{"num_hidden_layers": 16, "vocab_size": 10925, "parallel_block": false, "beta1": 0.95, "train_tokens": 464800000}
Each number is 500 + 25 x the weight over the matrix's rms, rounded and kept within 0 to 999. Layers, rows and columns count from 0. Numbers have three digits each.

# up: layer 6 MLP up, 1280x320, rms 0.0807, rows 1173-1215, columns 0-159
# down: layer 6 MLP down (transposed), 1280x320, rms 0.0748, rows 1173-1214, columns 0-159
up1173:498509460458435517497521472499548503500509454533501526459467496499521502508563498575481487492502484492456486507505543457507532578507520468516484501502552444522479469510511505488510572461488497530498492500495487514518539483563510501498455539519491560538521481489528457518490514498541500539481462533453501535514496487514533515516550493521495531485506517463492494464508540459492512492502492490515514480496524527540535468470488510491492505479502531514552528495512479509520489540499458
down1173:526523462523470516545541495508494507512479515536483546496502482484559497512447457529496495515459471502457501506548494490527526492487504501491482519516529474495482474517484520503501551511511501564486489464529512548445444543519473512506502510498487491532565468468498449499493520501492539534478538525477534518502506484528495462526505493496569541469506483492480485484486462501460534528527486502497502481514467530564502493483477474444460487507491518544468523480500496511508475515526467
up1174:537517484523550548519527508478502528445427537464492427514509475508509507453516520507508472500480549539510486513486489520496546497500520520498532509505544492495554566515500495511463481483429461531454495442487422517497531507462501487477542490547484488476489519465455499480500517501520522448529510507457512484581477528468486522490494447500527505482548549545518496489502556506529498470494507463482472486497539465472500466509555512466517566466559536483454548492500499511473532488512497
down1174:498508503495495471513496510452491486502464527490481461518471496489472507512476488478506496501480482507514484514504429501484436472502498498498531491511501477492512585506515465535453474492498483473497485472463466575480507503474515507500496562524493449461555509478474521511510494512488468475519489506472505478479493516494451475504527477495563567511453547481537549491519542545490518492506493483510501451506476498478463537521534489513499527487513507494486524508556498503535505497525491
up1175:488459516459499541475499510507504541497456460496447522511495504513444473435465485495483496463448507507529481481482489465500559528502517518505480474512519482529483499515547490453477506503512497521500504543447504481537538492480552476544472499477504457549449501504473503496516509468466514495514519571499498476487506504532496510455491511492497458500475538482528526540506540459470523494500487515464467509483493527459494513517507476538449500480475544520523505529441551501532490532507528
down1175:543519504491527491484532558517485522545533537495541514459448533502525464509444485496516509517507515487525461473479494520500521509511506479455494467462480482517508531474525491510490481543502476529507533536501475481499507499511480401491502468525483513515479462481492512519490482573512484485522463528488473517451532499511477508483503517486451496519437473489477482513530512562469479514556497524527507541517444481476480552499498485503494469478477496511501479436546550485486503527526483
up1176:497478558481495512521457494473526511502494499479527503468446533496526495505521540527479526509496503489507501539471546473530559524520506491521494507503473435496511481470467487465473433474516517506493497478495482491520515511512504500449475536513481503535487505540506536490485478453450500503509455489496500499446526490476499504514466506512535473518551487529528525464482517500503480451493476509482495504488566505487454528462506508504527501490495475451489505481510477569486488471552468
down1176:508514502545505498477489506492511541525476497499464468531483523476493531508489501551454484547506476525486490514526467544514478497522468507529525493511454488469459524492500469478499490504503502458485523498544536481502541496471459501505523508519502525500504516492511501471506529518470485496473531489467476480511473463489489484508511518504464490442489470559516465505555538441484501520546457511462467474464496514494471518465464522508477459477493497501492529477487515503513521507503508
up1177:515466531518509500469482475468531500463501494517479464496516475506496484491503513506523500480535507523478534494527493550486489486510512480534535537511508518521481495563478509526523478505496512499505464512500504468539507501520518486448482521493554523598501522498540524527516455494511508553515449514459486495502490519490511512509524477514490486496511494521524524457491526485551486525495442447497529506485502489454532477535471498473530531505518523481523515533469525492499503514480519
down1177:507501516563531460502521481469506503479495506525508511518511485555503507460469511492470490455534478511516513486484485520482485501512445528516513546542482565527512505460501515479527458531468491528484494455463519478560521484488500449502513525469509547506510522484512488512513502505490501470551509531528494488544548530496506545478493443524504515526475466460511502470539499482506497511475521502501493510514507504517471494506489504500484515507510495478476445506471484489494499525546509
up1178:476443545539508500474463408455559486462485552430513480474499485479477499447439507502539550490460494542498509477493507451483526485522467514504475488502507488484519533465509521537485471530495476494501501537532478492515543483490505497455458507543512490515514535495497533503484497510524480485510522543529455507479507483465486519492482464501550475481484494483508515527490496478495513477487491518492505496514506513511520523481481482529513517505548477514395551516486552539487443517490487
down1178:485516505486517511514467480504485508471491485516505502508507499518459533488503482479499521452517498484486481495542488509484519541511547517467515526519459525522515495499478533509525561476499509470518486488469495435489503524507500489518481483485529458518544498523447506492539530492456453504506492497498504467524503551485449485510512543465589537522503521453545508512452502513516509518524492539552478474443457522526530551507486487450466529509535476547450455504540537494498470515522525
up1179:490521515480496499522468475462525522502512521507513483514510522506509530501463494498523504486487491504480540511469493495510470484558473535507533495513501514537462496516498481467535454508529520548499485530445499462505479483472500495530494517524498450501489500475512514456482498497531511562507493512503483511473482468490482486527512513515483468525527475512480507500500507531521520520491515498527522531496507447477519511503515526479476503492531534479571517482456501481541530494498528
down1179:496505524476476441468484503526469516459503476531492526474531518509485512503524518442479515470498501504469476506480495468471550481533519487495470522492479457491485536522466503497462510481470489480475537509503507450492505510482505514479490563540467490525489449508484505495469502496498488520489494496530504450520534488518504526505515514533528504533528515499490486477488496497499481537485502473526514535510513549506518479506504467512525516526526494514451527492520497539511505523496493
up1180:546489543464490500495513487527515487479489483439544545494513551460493527480473549490449535497517557524499489501407516479550490483517533511560497527479500494508474535509467540507479471508465508502489496515480502512514464470477512513494491546541538525447494536514500500519480530505504490492493489497501511483529519506486483481455504509481507506462491504477492480497512537520505492500497472520442480563442508524487498513484532555485518494497548537494518545540451506532464492503516501
down1180:480496425485510492478481441496537477515505497518504532527501469515474502479505462508516492520498472546498483528493467470479464492470508521529531549513456530506472447538463461505492503490475438472475495502500497462470518487530487449540488403510480469473479502487511498482498505544472489499458511516475524498479492479474500512511515489455500518518478501552512494513495495473441502516496463523503466520478498429520540528505514495504517493460494507545482483512488493559512510508511520
up1181:504499448551512520424485472495489496464455509460537486483477500514515517493474499531492513459481511504475514507483535447508487503494497488533468505483514521523505487543490484550491552499495516508505454508491499474472499510539465470452482507497479482566501468518526527510543499529550449475513475518518495522570445493517552511532529489464524516506539542551503478554492528535505476497459480471504513511505532483515550518518520520501512530505555485467516504494482514485463506500514524
down1181:510502519542467508508529524446518456567511518466510481544491495513552550488528441512495497470513469493481500480517470491497493486451501505495515508479467509561463469485543474528460520467481487500510550467495501522514524480468486507487509483444494479517485509459465513478520492556527520540517573525537472446511489524443475516536492478527508566508513515456493466501499494482487476471530507500519495497508511478472537541515452482521480508520521502490519479480473483504541488551488502
up1182:550505503523502511512495503520500494435508474496461499492507521519482473521487534532525491473489526464509537509489502527498543469518514486507536533482493525491529477483493509506506490536454520521529507506495500502490514514551489486430525481499473558471454454496479531519482459459484515541491499485467507451535486484518513527478523499520499529496496504515484454492451515519508474525501527520471491488461534487470511504490474515507493509504499518479508493486512500500482468496527521
down1182:467472493477480488501477493505499551492491500504478508535498498503524505486508494506481495548493502534506446502502516507527484501496483494476480473493480521529489502469500468502454499528508505493520494496502464448506491467463478527494490524491523460555530499482498484495516542472525477469492505513499516541482526514530500469506476491484526510480473483483489540500506491464485513473561466519503447548492502510468522505505503471512526512505496499492510514522502521520541532496502533
up1183:516510503511457535544505499500528549503501492505468471500499511505519505488544545556521540513486509527496502473499495505489478480499528496504451487511522478485540476462496500459492487497491480512557486514484481541491521481511498503481536498538510520483498505504472518489510497476499534514514510505461496472516448474497469550447493509485471527503489548489487460514475534511505450527484526508500503524512512492453530515461522470533504503512492497526504502537527507528472509460564473
down1183:531519533508524483488504554502497509508530491480529478571445505490533477521505456494441498548502446521498491438452500495509526476519503494542498487508538525496512471489489448530506538528453529514468525487468494490518535525504514508512513519505472528482478524486480505497474474469494536481538510485474486516509497477502482507503525508504502493514510487492521515482483524481503519474516477511522480475479496495485516513423506465518505533499493488530486496520470499486536519519455523
up1184:515465532424517502498491475489492525444477550494479446483507519512491511519525495511526473545497552525525440508505495517527507523493473485511478498475520530474467513498449485491448521479502529486519459529532524495500476529475532487493493515566473529527457496493467479512534483475472501517452455518452503484525442504485475507479561509492493477490477511506491478521502534476539451523486503483452501520496471516533521518528470509516484492515484495521494516568502521550501468504453493
down1184:513568521487530507451498464475473519507507490481481532501489491509513465451517523491545504464478445504488531485508495493480460554468491478476502540492575510490507477531480507458504563481532507535457480450510495498485498510510494564546517426456488475526514453517499510539471513529460487469511465537498483517495482513464496464518501512483518498498497498514487485489506513522530534500463520498494483512493467532521562501477463501493545537513518487507477529539517480509519486485508561
up1185:533518468510497535480515451512510505488504479509527506531520531467509477460511490534504484508469502489522485522523527488505491506572526509483528468467514511487526517483485501476443480489470507534512497476447491500492526501531542448510508516509471502470512483500531502482502467511527470504489488496469509486478490538527514513509461500482483511492512513486481485495515484471490485481470455500517492508512530459479493503464512529509516527479506509511494553511484490510457501483491512
down1185:475484496514525505478510501478460493488527502475544510460509513517496526448492563473535494480505479474505483474497474492477508497479485498472515519489522505525502492484536499513445490500471480510497535496486500488516475533499515541493492475499504512482475553486517466483457470524464484502463510517493491493490556510521529498477532486546438504507504547511501491522531480506529507512540528506490515441492473507531484475515487541431497478506469502502485486514551493504508499480465500
up1186:504470494482495512475501475523495509507470522504487524535496534535472503532514514498504482463497528507490480508506487481496492546513499462529534497476470544500496483515524507516495514533531498474458482533541536493552523487501465507519468523490514514488437503481491510489504506468539491462494505541502514491522528513523504503450470478546506498523522499543495482501510480517503489488498501527490482481489517502509467490465511491495524504495499492511439492553474491525489472559501494
down1186:485513481485523518508475508521480525514499526512513514492477512501470511526509504535521469498504528488453458509480519494501492488505500519519500514522480528497451486493507534497472506502495557510527468488486496474447516526511482468502476525513517477501531479535496533525493492539535486527486539482519465451452516496470501489559558520491533494502548488513486485549484519497511492511619508480496514481524498490478483487498511473485466524515528472495522501490531516494503512493503502
up1187:493529485530489532496510438527480483472504492470530515491483522498477520474524505502458506472465460455503519500531516484502486491575518498478474522431504467502543521513477500514453488524519466485499470526473521498477532477506534482495507506498523508515508488508529498467478472534493509500452514543492479528515460496511532506504481483475502502492490497556495473509508509450534492470474491489507481496476533473486482472553499522457517532463505512495527529498494497507433505479492481
down1187:523480524495511520514492524494520515475482512523510477474529492544534498493471492502518481494504511536505478482489489518495515499423487529528528494494487508502478491519493493502499501523484516529484493494526473488487501514517477492467482488516474529507499493505482516513499532492488492526510494455512507470520528483483460523489499490514547498481469448479516486495505521485487505517454530525507491488485473510506489541473499479517491475529519498477506466485505506511522486508497546
up1188:534527503478488506524507498480504519526514523460472522449506494518513449468521492480446531487477510511482461489443490462489483535512485514515547536471520500505494476557508547489515542480486501509469488495460489520517485520501491449479513543534473512543529460514537552506480502448492470471472518480472499494536526475500476528531482487467519503457536503507478540463462533566486501512490522488529482501454497519505511464535541486471472556441513520496431509492498481481510479535542509
down1188:522547536499500503524537483509497503516478517461498457568519500476536529457493522511510487491492492509501488461500509501521451465476495487488481533482525507461496455477508479537519511529538518448541491479502501511499494484489500523512492475494468475479512518489499482529500498526517513434458543489497545489521463484526503482485494483506511503492499490511478494516575494535513513496537499478481480486482519544510508516532525514516508502482485506509478525454527515480469469521524475
up1189:522489473485488501488512465531496486496486477509505470497480515531488489466529500503490552512471493455522503480503525496496518508532514489496527489490510492500532557494514515507453488473499559511491521488500513448458505562554551453518491499488522514490527509511514519467491462464501528534504504513456494479493509484527525529476493501492535485483493526501473486467435483504484491487469490496507535532490589507504494506515512546472498548441498512510518556488497517514468485495494496
down1189:473506499494500487499505466480466498514530483482493494504540470521522538506485509500542440517458457473503505516546481466489496508477513515543492509531457480481443488521490452543525488484458480494474508485535525498510453464476552527518517459525485500541503506465500490450471486507500508500481471519477499498522512497491490501505486474440493484503521519539487494503555493490463478519511497465507459487526491506488476504489509526517502479538497494482496469495487494483528506479507512
up1190:470457506469514512482501513513492492509469484504497511494469512465528490492503498537479547509499507535500493530497460474474520515478471523495516486497442510491513495522490520472508487513481529506511478512438510504522482514517462488492502538547507474461487455483476522473518514514525515519501476485517471514494516515484506515521555487454504481528484530520495460491515491515486476518488448480516513517500486492475531472500506488561548509534500482507470539483487484496487511506537488
down1190:491517498487478495510491485467484526482488472523487512497527523445483521503508487477590503492462507499519489461472523499542495521507502513561488558485534454504490515500493480493486534505530545507469482465504495515488530517472517531540513464515492492480516521496486522511502547476519483483494499463517497475493483489488520462490523508530506521495472538498486517516482481497533506490482461474501491488461500489481500509504500476496532477507493492520481510517515478522480501506539541
up1191:524433459543512483491516480448477520499402524486504463475475482462464491503508489490535501501510497523524495485472533459514482486482477462500454529480480474506551548480560480521467498531494519502506531518537442523515533495498539465472456539520504529484518534513495553523480498477469445484501497542478494518463537521508567488512489471502525512492481532472542492538462511488527526468493509493505500488539508480512495508491461580546485539540512494466468477521489520513438451537510474
down1191:472475498488527488477502479512493537484488536514502506468514532494517534537493495484525518474529458488498527510482503489547482480508521506519482485553490501467454565474490443507510494497507510533507486511500529471535533489506571519500496480493511493505500526517528547499468503517512475515503470495517534501488463478487533478480489507475532574460494527490530519542557523513486509532427503502453511449592510490468497533427434533510481461468464456485508516484506520465469513546490424
up1192:491517503515497488474513473463495495493465499502435495511501507475499536528527482512530499445486561561533456487445508489483497524480535544551511481475518520500501507493471539511520524504449535485459501489484544449530530467469513487508529500482418523525496504529531486498506445472493504502556473496528487506504509488505503498494490440442492518501545482531473515507513555508520544510475477524508493506501565520502466522540514474536531500489502541445503534504463521580515452545535512
down1192:463490515504487491507492545474476494512456522438441473542482529524515506540494451502509481474510529488516442499484461486491492511490541485476545508473496464516504522478501511496536499505499505471512520493503536477470506477529537536490560480494499507506514517552544471559518529510513484500569495520495534487536523524472478481484456494478488532509526530463515480514453546508514500477510502512482529531486522498490487488496476485502473445453489511462473490489520496488495520508527433
up1193:532479492463483484504499505492518557461494511530538492458525549478467516505478581481501497490497514521499443508526492521498483522510507518525506489476528503494476522528523523498524534537499451543485515504535504461535490500524541508436461517541491511533510479529498462518496495456501487539527502471475488527515512520509516515494564520472486472510511480494465480504499539476516520418496485462506483512498506525470491509518458490478497468495521497491466508522511517521474475519478515
down1193:479498461507556518528464492478525511512501528517502511444524500528483479499500504518488468524521495509526488494532522518500511471534518483484495496482506488512483468499512507525522485499505466544469478520465523514541439474547488466510466527489492496505492519487519493484517519557533468536504511497494526524495519524486516476484474489505505510548470488505546472471508477512458479483567490493468504457527540490532516496522523456489530490528482517485547480482497503463508502528508476
up1194:510515472511460575481478488475491509463492480468531480498481548478461471539500503495521555508476510456486487490475510460546510522547481537473498531474507498527535459512464475528507494524511510475486425496474482495497509472498516516530468480518508506523497527505498493457485479486485500493480480535514487517470529537482523502512474490480466501486529562536545485459524498463483522469497487514501528501497491476464472460424488535462507481495489501537569527509525503508462520471495515
down1194:532490471458480504504483503483485520468496477526499459505468477510498527489477477508502559508492490506503494500515481492524471452466511506493499501505482510486482517499522533528551448509516496517462516519533536509510535511504493438466495526509501469500533482459471478453491520465488507504463554506483458494528535490484490501485436462541453523511501506490480506488432473532476517483477513442466482498512527522502490468466489489438497502516475496486468518491515520514527545510530503
up1195:507492513480525484491506496449490519511480530511460514478515490511487535468473503520500489445514530506499484486540497489485477548518412526470492488448465459546527518500435498454517484426469476512436497515496490457496517567512501515496496504482535472511537533493464475492507528471503508465465561525483432494459451484518523528507524465460524442517502505489465493484486513544526522501502486501470501494515495485478513519478543505519511520468490484507500557544502499483528497524499493
down1195:477440555456495516517479506509490496506490540500532512500487474490520515487497518528481496470519566492521478493475467525477506514529485559492493470456501513499522456516487489491549482435505474482491491547497567461470505508504504487518509468538490416560539534445489461513522520498501562484479530498483447547485531500515477547514466540522464479518518474470539444414455499541480486500493551496531482542484518495512439512501511539520507514496504492506488525512506489469491526499511444
up1196:508537519515480513504537493476498510480472514516520497488509556466501498491556478496536492465495490482538459518480491502463513496561476456519512513436532456530547473496509509526469536493498528530476472512507544472525491507484475470476535508510491506487491496490495511474472468485461509542546499527515505510506513530478489531512508494504508446520497482476463527509539488535528474503492476471478498519463503520507489494528525540537510484496540509487495506510491473485509503532495542
down1196:538501559503476514477468500477515450502480511483490484499511427491486503495517438506462498540522473515491509471506507523483537488496525536479526508478491504538475518495502495516513518436484445487466508515532518503495532489495445530515532495567476460518461532518515479493569517526464464476506494466528513469498539478526489481472512459483479557502496479487491517487502468496540517532492494517537494492528491504504488509472490525525492520503468508473493503529518519484499506510410455
up1197:507531477473560522491471477498483504505520516525508542486507520479501446499521529498484497525490524512530491512497530492579488558496529461519516484514539507481540526533494507493484525505446492512519537520502507529473520502510538490484465534512539488499502484484503527522492505489500501472476447497452470494494472486482462492495508514480486495479465535520480534471504505500545470514491498548525486501530544534488538495550511512505519518492473481472472474541505503515490482456474484
down1197:490465468480506509530481489460487499484471540498472512485502485512491478483517526506521531550485479509490529460483520507493477514482497481496477488454486520508497472504519514493502519474512468450526441520550457509522519455526496511494523471494504494541473503484509501544506505504505440513543505601499489500530517484544496511497500515489505487495480511508495444520496543492534507533500467504482500515506469538529499517529496486500540522513509467511553518531469480488462501499519500
up1198:552503506506521493515537511499489498496561505504476508495514484468463525476506500500500514449512474481531483472520503472506482483489508527533528511503480469464521519525501486480552472484478488507533516469453504462481523477521498459526466537524517526502523415509494532484484480506507451563519512514483501487482497491532538568507497458509470507532506521508476502492486501508504539527474441466481464484511534534443471480465519517520519512514485511503562528510485518480434498485489520
down1198:485480560520491489462493547481453468480506495481563486553500529555499531519517503499511472503527454471562486516541481518463478479506487503479499508522501487479526504533498473506567470441487514515518489515527543516502531477528499474506483480517490518494483503539525495502495521531536494510469482485534524474542475481500454534508476494525488504514478503488528458463525457487503520533487496475530470443475474477509498494461526487496482510490469476497528508463485520494527497495478544
up1199:498518501524478520471530401487510504534525524489465509513481468526464516512507512551503513467442524537516480498495502471494503467551550532537476499523522511509519477488468479495491498510476492501534492499516464502466549500513474477501468496528516470574506453502491537503477502457471526508504511495535488515517513519512511501517472507484501472512501547493509524505493505510508486485487528501523503477434487538469487523458512510531504475511530530479484503491475500531524466508485525
down1199:493521506555508510479472515499500491480519511500559489501506447533515515490515511495465481500548474478486489528486512469478433466500485517515475490507509487540505469491503496486549511485499462475486492506504468481466436440468505530546490526517499545547477487486531490464537478465490520503463499488526490473500458504457478517516520498478494515535449529557495503473510546495510505489520488503518548568474486503520506472454486504477486478519485485462462497524421568515500489504493527
up1200:481479479476497489481484470481495534481452499504462502516472510480489486467552565486505502502525462488471484446501531501496529513494501485513472531483474498517465473478539525488516510528500538519463490507515542507499528505489469495502478516504488493510562523481527511504474531484454440523501488505482465494488530481540526480459493480529521449504505484506509495522508493472489512444510483529544512525491536488496491491506454501517545490473470509471517505472474501503497534518537499
down1200:490537500516479493493547492483508481513525503495480456536486498502478493558522456503516465528504500492534524518524481498493500539536474516501517513489510493500515537535538464498489523511504512529489510470510450505485500485504477473458517516514480503517450464516466463505481481499507523516475506537489446486508465498483501543505552509474513540510433505498505505471494495547508453509479501499446502490482517483506476495478491517544473500490559490479493483510507455503556494476535517
up1201:562472499511505510543457527533517482485475486476505512503486534536506515479501520489526457475494521548490541516487516462493490479525480556462492492498527487515535481506503457512512455463491485528506529499525504473486503460531495468510458502489498524541528502557497485508535444523464480535489522504503484456497497522477560497484542507493509497495524516472469564479500529520503500501507496495508501522475535486470494482525498527468517511487554528503467541489513469507451494491496491
down1201:497501532516506508455500495498499495471493507512508491512513511513431559520523536507523481493465479497491491496490521503489477450519560499522479470458452482524488520487526497488545504496543485498497490477516485496524478473491530468475469503487515535543502465527482469472474488462464505462497486491493472503506496469499475522517470508504476497509494450519525490437536510491504483473492480521511470487481507519508500521516469503500537525543470482476488481472495544500503484478525551
up1202:486508501496540520512458458554532487470529512483484490504503493473475444494523542477525556510461507540535484464486479503486486464549471517467466546499503450486511506492502485496490502538499483480494438504499502479514461476502467514473495475507488543553500466490503513504479491512498475517473489516504487474498511456478481516508559477505507539495492550501532513498448498497489510503478531488454467546501488492492508495499531483515525535534507527500527476567454472504512443530487510
down1202:499530499527505524501526498493479419475500447482527499503494449546490480476525462515458487537507493469479528497535479465487482494488506488472491477488531529481479480481491498496520513488439452535514539500523517470496522536492535557508481537534500481462527519480504537492521475502518496511500458527504505533492498520467536458520494478485510522508509512512521525413516413487487487484570497532526448470506518540498541487506479491498520500521528499476483509478506492499511475479437495
up1203:492498474465447538461530453531507494532489463490536484535494520478505516455514566507498510499474535506484493527481521516500501485511515515492522490472502488506539474541484512541480521480435482515536439502477458464475471542487495508510482534508492494528500495537466489443560448496486550511562444518469446467522531514538500556522504551465510459466490501489486505496545547518526514459479533504535480502464504510506543483516523534465498481501516500431498510496530512510500507491536497
down1203:559470509490460525484472510479451496497516514459455481492461479485510529445502462504509485499480468501447461487485503460457511536479464509508463526466509552493527471496524478547510528484476539500523491485419482512511503425466531489516485464527444509485493486542506476498505528550525479514482463510516465528505523495461534477507516451512471505449500511513491534529535479507543483499489518495496577485508525458522508538494477498495484471552472496489474497478490489522468444470460536
up1204:525532519493462575508515485516587497452516549526477466465521495506498532495534549509533486503486566477525445483475487509551471549510471484518478495496431534510516468493516485520489488562518580513447476493510409564491532536527495504516506518477488521500459547463401525499519521477470514503542455502471501512513534522490514555517509426472506466475492484483498532534493529483490487518489516465493526499419472464438497519472524479541490490455492530490438494487451491487485462485526531
down1204:454464496526516519500522512468531530466535471495467491478481544491506534562491461539428457513497487467543506482508448477504501470459498530429452545506456553477513527530521522480529526499513493516507519533472507538473495532510512510524474476489483541469518511493487496488509482481452515469475475444526532477488502478530470506522512517490490516481561521486462471517515459517464533506470530484501527468450477466556480542526480527507485488497489505523480512441504478466449480454537504
up1205:502515465498491494487489482530528547536511467493446477474498512541511487450535529513469545492457555513528527514507504511500505527521490523489486522523534497498511556510504468478479500527518492500480501507516450545542513464503550498508514521545520484498501506497480471491499465494518537525493497523465498525498464441530522527487463501542502492483519525501468485505496539544522483483489509452439458512476522519436480462519467466492511564464488508495504491501473525581512512482501483
down1205:490532490478484481502528488461460533534509504530496509509528482512488483491501538491515512502504476514498523496462490511497525499457523545500473565534504501503466469520481502544503511517499495427491513469478525548493533428514483517501537508457498476539498523499496475490487504491487439478507493508510520536532507451495512523513498490585476450538509491450516494460515493535498509477492475523509507499485521498532497470536464459487506512504451495503467557518520519497530522492502480
up1206:510516479518547514507534442477551508498466512524480498465494482546434494428518504519503521486499481458528485492483492513493483465501511483478458487522550500538527540478506491476507516509527518480483471464504445535536528503521522490456513514503509482507463482525527506474498539509470449459528496496449504496499520502540500505543493490503490492458539479534490541522516501493493520504473504513530475499510468533522435561463458519500496515501467533504526506524485500482494447516514507
down1206:491518533528501520489470545516454511472478522494487480510528483497512508518523581479476538443509475507505516492522496478502500461493459547459502509519532568439489543461539499523482497509507504535482475486533503551486470512501493499472483488485495460443523514537480462536508476522504478507500463513513495508472526582553534493470485527479514493498496486486457478513509484496519525511544512526476506488516505524469484481510494508517483506502495480528520529499472536478554525534503474
up1207:556511466526486507505491499518519522455451514509485506510519504489497450478542496487520504500481457525482543519516475501515508482510505501542480488509449512519522515530487516489502504498500508506531409541498500476529497539561511503495487484492510509529414519499480505481463492476526491497559498501489465487485454531514517507478507461492485485513486467540470562511492499512514487504486481503535458519501527510441512497483517491456464551488494512523477502511516502531480483464508505
down1207:500490484514517485497492483492484507495500459511486522497501468500505541503546485507490514488518472484507494449552474486506478512484505532464476497518493497489515540485495438489549494481516513496542415508511548538495489509525485486531499496486488514464448495501511512465480490505512502484506521485487504519502497530522525514457456500461522532478491530482479504527503500460492519481485489490504472463511452497573472544515467502488475466494520515503487493497490469513523501492507518
up1208:533513491504512551479465455506565534473501496507518468439499534442492498522471497487513492482495536537463513503499512492481480478495482508486496491499542502488484507526525475462468490493507516498516535518507564491531477510490492486505481509500521536529478478511456509494490511484498509481509521511499508502484466490496519490522524524481455453478494558494518521473514504508542507510478507509451504521491492518448482508526526517470521483482479489508519453511514538520508510452546479
down1208:509535550530489497482461454501505478470502521457493494506497497469482513481467481525517481496514476484528495484508509520514486495536528455515510528558475522520537543516511479468497521467503478526484445495509499497483511515498476498434503499492523482481519501475517486514479514488493455461541487534502455481473517509528473464548523571521530532486461493487495474505549504496558506529504518478503512490543505543497490487498528456514457479509487471480534518526474516444514498484486488
up1209:486487443478435515539529510478501484505523515489467509464486511537507504468535522501525512489498502508527508485544506494462522511512508508477464475455446506511526513511487534516466493536514529590476501514493515502503479469522510513467441528510525552517525490553478492514499479500462484508480506476521496447519519511486483516490496517474539521481519503489459499499542521483525518491491458494511567487490541519455510528499459515508518472536472481487517487495494489487476469460507500
down1209:471469484497488493513476513475493502487507536469519467473517501527492507479520503524502515506498520523514536531505492515459501519515490525496533463437519505493508518447514473512502509493495512529513552478446508503500537497531539500504517524467539472499494454499534538488472504498492490542499493521518526553485430474491539482488515493517492518554461498516537488478522448499522502501532504505484506489528505492454553470507507525502522467489493478504510473501537475533520551547493467
up1210:503520504498467541524493492485503484463532502491562488508516513511502484505541505543508516481493504546522500505488520469556468565493518514516529492529480504503470497512484463502517452513500502523518472482489441521526536523500480495515511495532506479506534512539514471542530518497510499519491507509517495497511489494489490473451516503500481491484441534500484503531522519481532479473512472471508541495478498454493530515508496513478527498476492471500569522513498462530516538530520541
down1210:475524507517512500475478504515472499478467523523507491486496505534530492482491499495504538493529480469484486489516490470492523446502510491491480468500484499519498510529504483495497482520497525528492528473474474515502473507495485481484454515513510511490514483510530507475509487514460501486491490486463527519504516490549493509503441509508534463506453507494463532524520487506471541511502518513546541527486530529482485488494525463473461534487492492518483506442474502482502501500532538
up1211:502511508545520488483470508527486538474467511507515463515496468491495506529467512484482538499505491506417502483499502532517550490472521500496488496516502466487511523534510491503535527484487494496495522518516505441510529502541518513499473513488515514514534516516502520530492505475518525532541474505484481524492525495544504570503477503521498496493479499561490501476488499509495496484495534494484455482479519515495501493503489472465463493519510494427492511524489494539477517470531522
down1211:538548494501503517494483517526496481494517497523479568526507491485529516508493452549540520487489456493495526495515535500526505505534510484506494516532504493485504526493510519504545470528468488487493488489473565482498532503496505508490544497513507490506525493514501477513468537571504480518492485486519510493499469534493497508518518535476481515517480524523491493483513498480499525484497523526516498508493501456496477483489529483516511495481513481511466483481459499518466507486494480
up1212:512508498490478530472516453499521515464515478496482512512482476508537509515548498495492566514484525514528459486486482489541523509543581472515505497487533503499520509484509483539473527497536509489536494530534486444461491461537524510443505524500545493519512508474504505480515489497494485510503505539484472514492498495492513506488500478522507494526498496483491537461480476416503444482474486501454508494505489493526529511523492513533511503471497496463509501517489513524447503455498536
down1212:511457486501514496465490469540494529479466476509504508484531484506480495514486478503512461513473502476489490490502498493492492532498493504518525515521514512504549452482488488470510505516459498500482499494496540452482456531533501462510470505486494491500474526546465503517518470483498481502507494475481507499485518487474524469536482492486492532527564491500508524472517497494477541531518523479490524489519458498493475572485492477485451469508517506553553464437504502492498520498509530
up1213:481486425442563558535457472521499489460479448479515513492413526495520501487551519516486479485477480545496499508484542500494544561520510452477470522509508493582508486487485468490504513556521554489495505524494515490478497512474541493518550489541467502519501489535541508508474551492509477467513500477517497506499521451481525496463498551462476498515511493560549499548516506487520509518501495495512537515509492471491459457516531506504518521466503520523529501566514526511514470511480463
down1213:526458518518484509471481526470473524482457512465471465489524508472476467521423486511517508469491521450523502485542533497526502473508548481468532489493499493473544494476488533485521496511513552448524474525470518498519493481521493496474476483515514468494535471478477474537505463553527479528550497511488546497492502469508496501498513477499490509531470472507529531482516513522536509485574501440536473493507460496509471499501510492528502501506509509534498511476548549485504477494512475
up1214:519498480489450512472486467474522491491513488510512497507477499506470493541546490535499533514471540555445494477516499515563505484543506475475503519450531509469490514513449530495491454513492544505475487461502495537526531502507483470501530504498542471487517505518525473483487433519499498497481485534466531486490481523532572486599501501506506504425528515500495487448482513491474465498488480521549545514504557483482512492499492492530573539518541507510457570476513504580514505471525497
down1214:523492523489517494479491457495513476508553483516520515481514479497520502537498490483500533495512492495467489436512450486507511436498535514494525462479488476468425460466501492494463450485518524465513501465477551477482538569542505552507510463469518447519526505472501499482475484483536483591483504554484521493506477516497511461523455465476507581483490519536521509507510412472474514500486454489481501465522509439501473528486550501496523504529528457474493518494545516562532527496534469
up1215:476539508495569506473522464474496499483449461526474506471502510493504514527474503493485522536459520492527478510522483526478480521474497505515482495484530518519533542486463501489477466494466473502450501474498536498503463482519460474486465513536530485503489481516506512500541474464532544537501509544493520513517455510532488524513488512516490462511526506522503523492472555529480463455477481464510471524456514514491520499494527523470507491462478527463465495527528481522519496463494487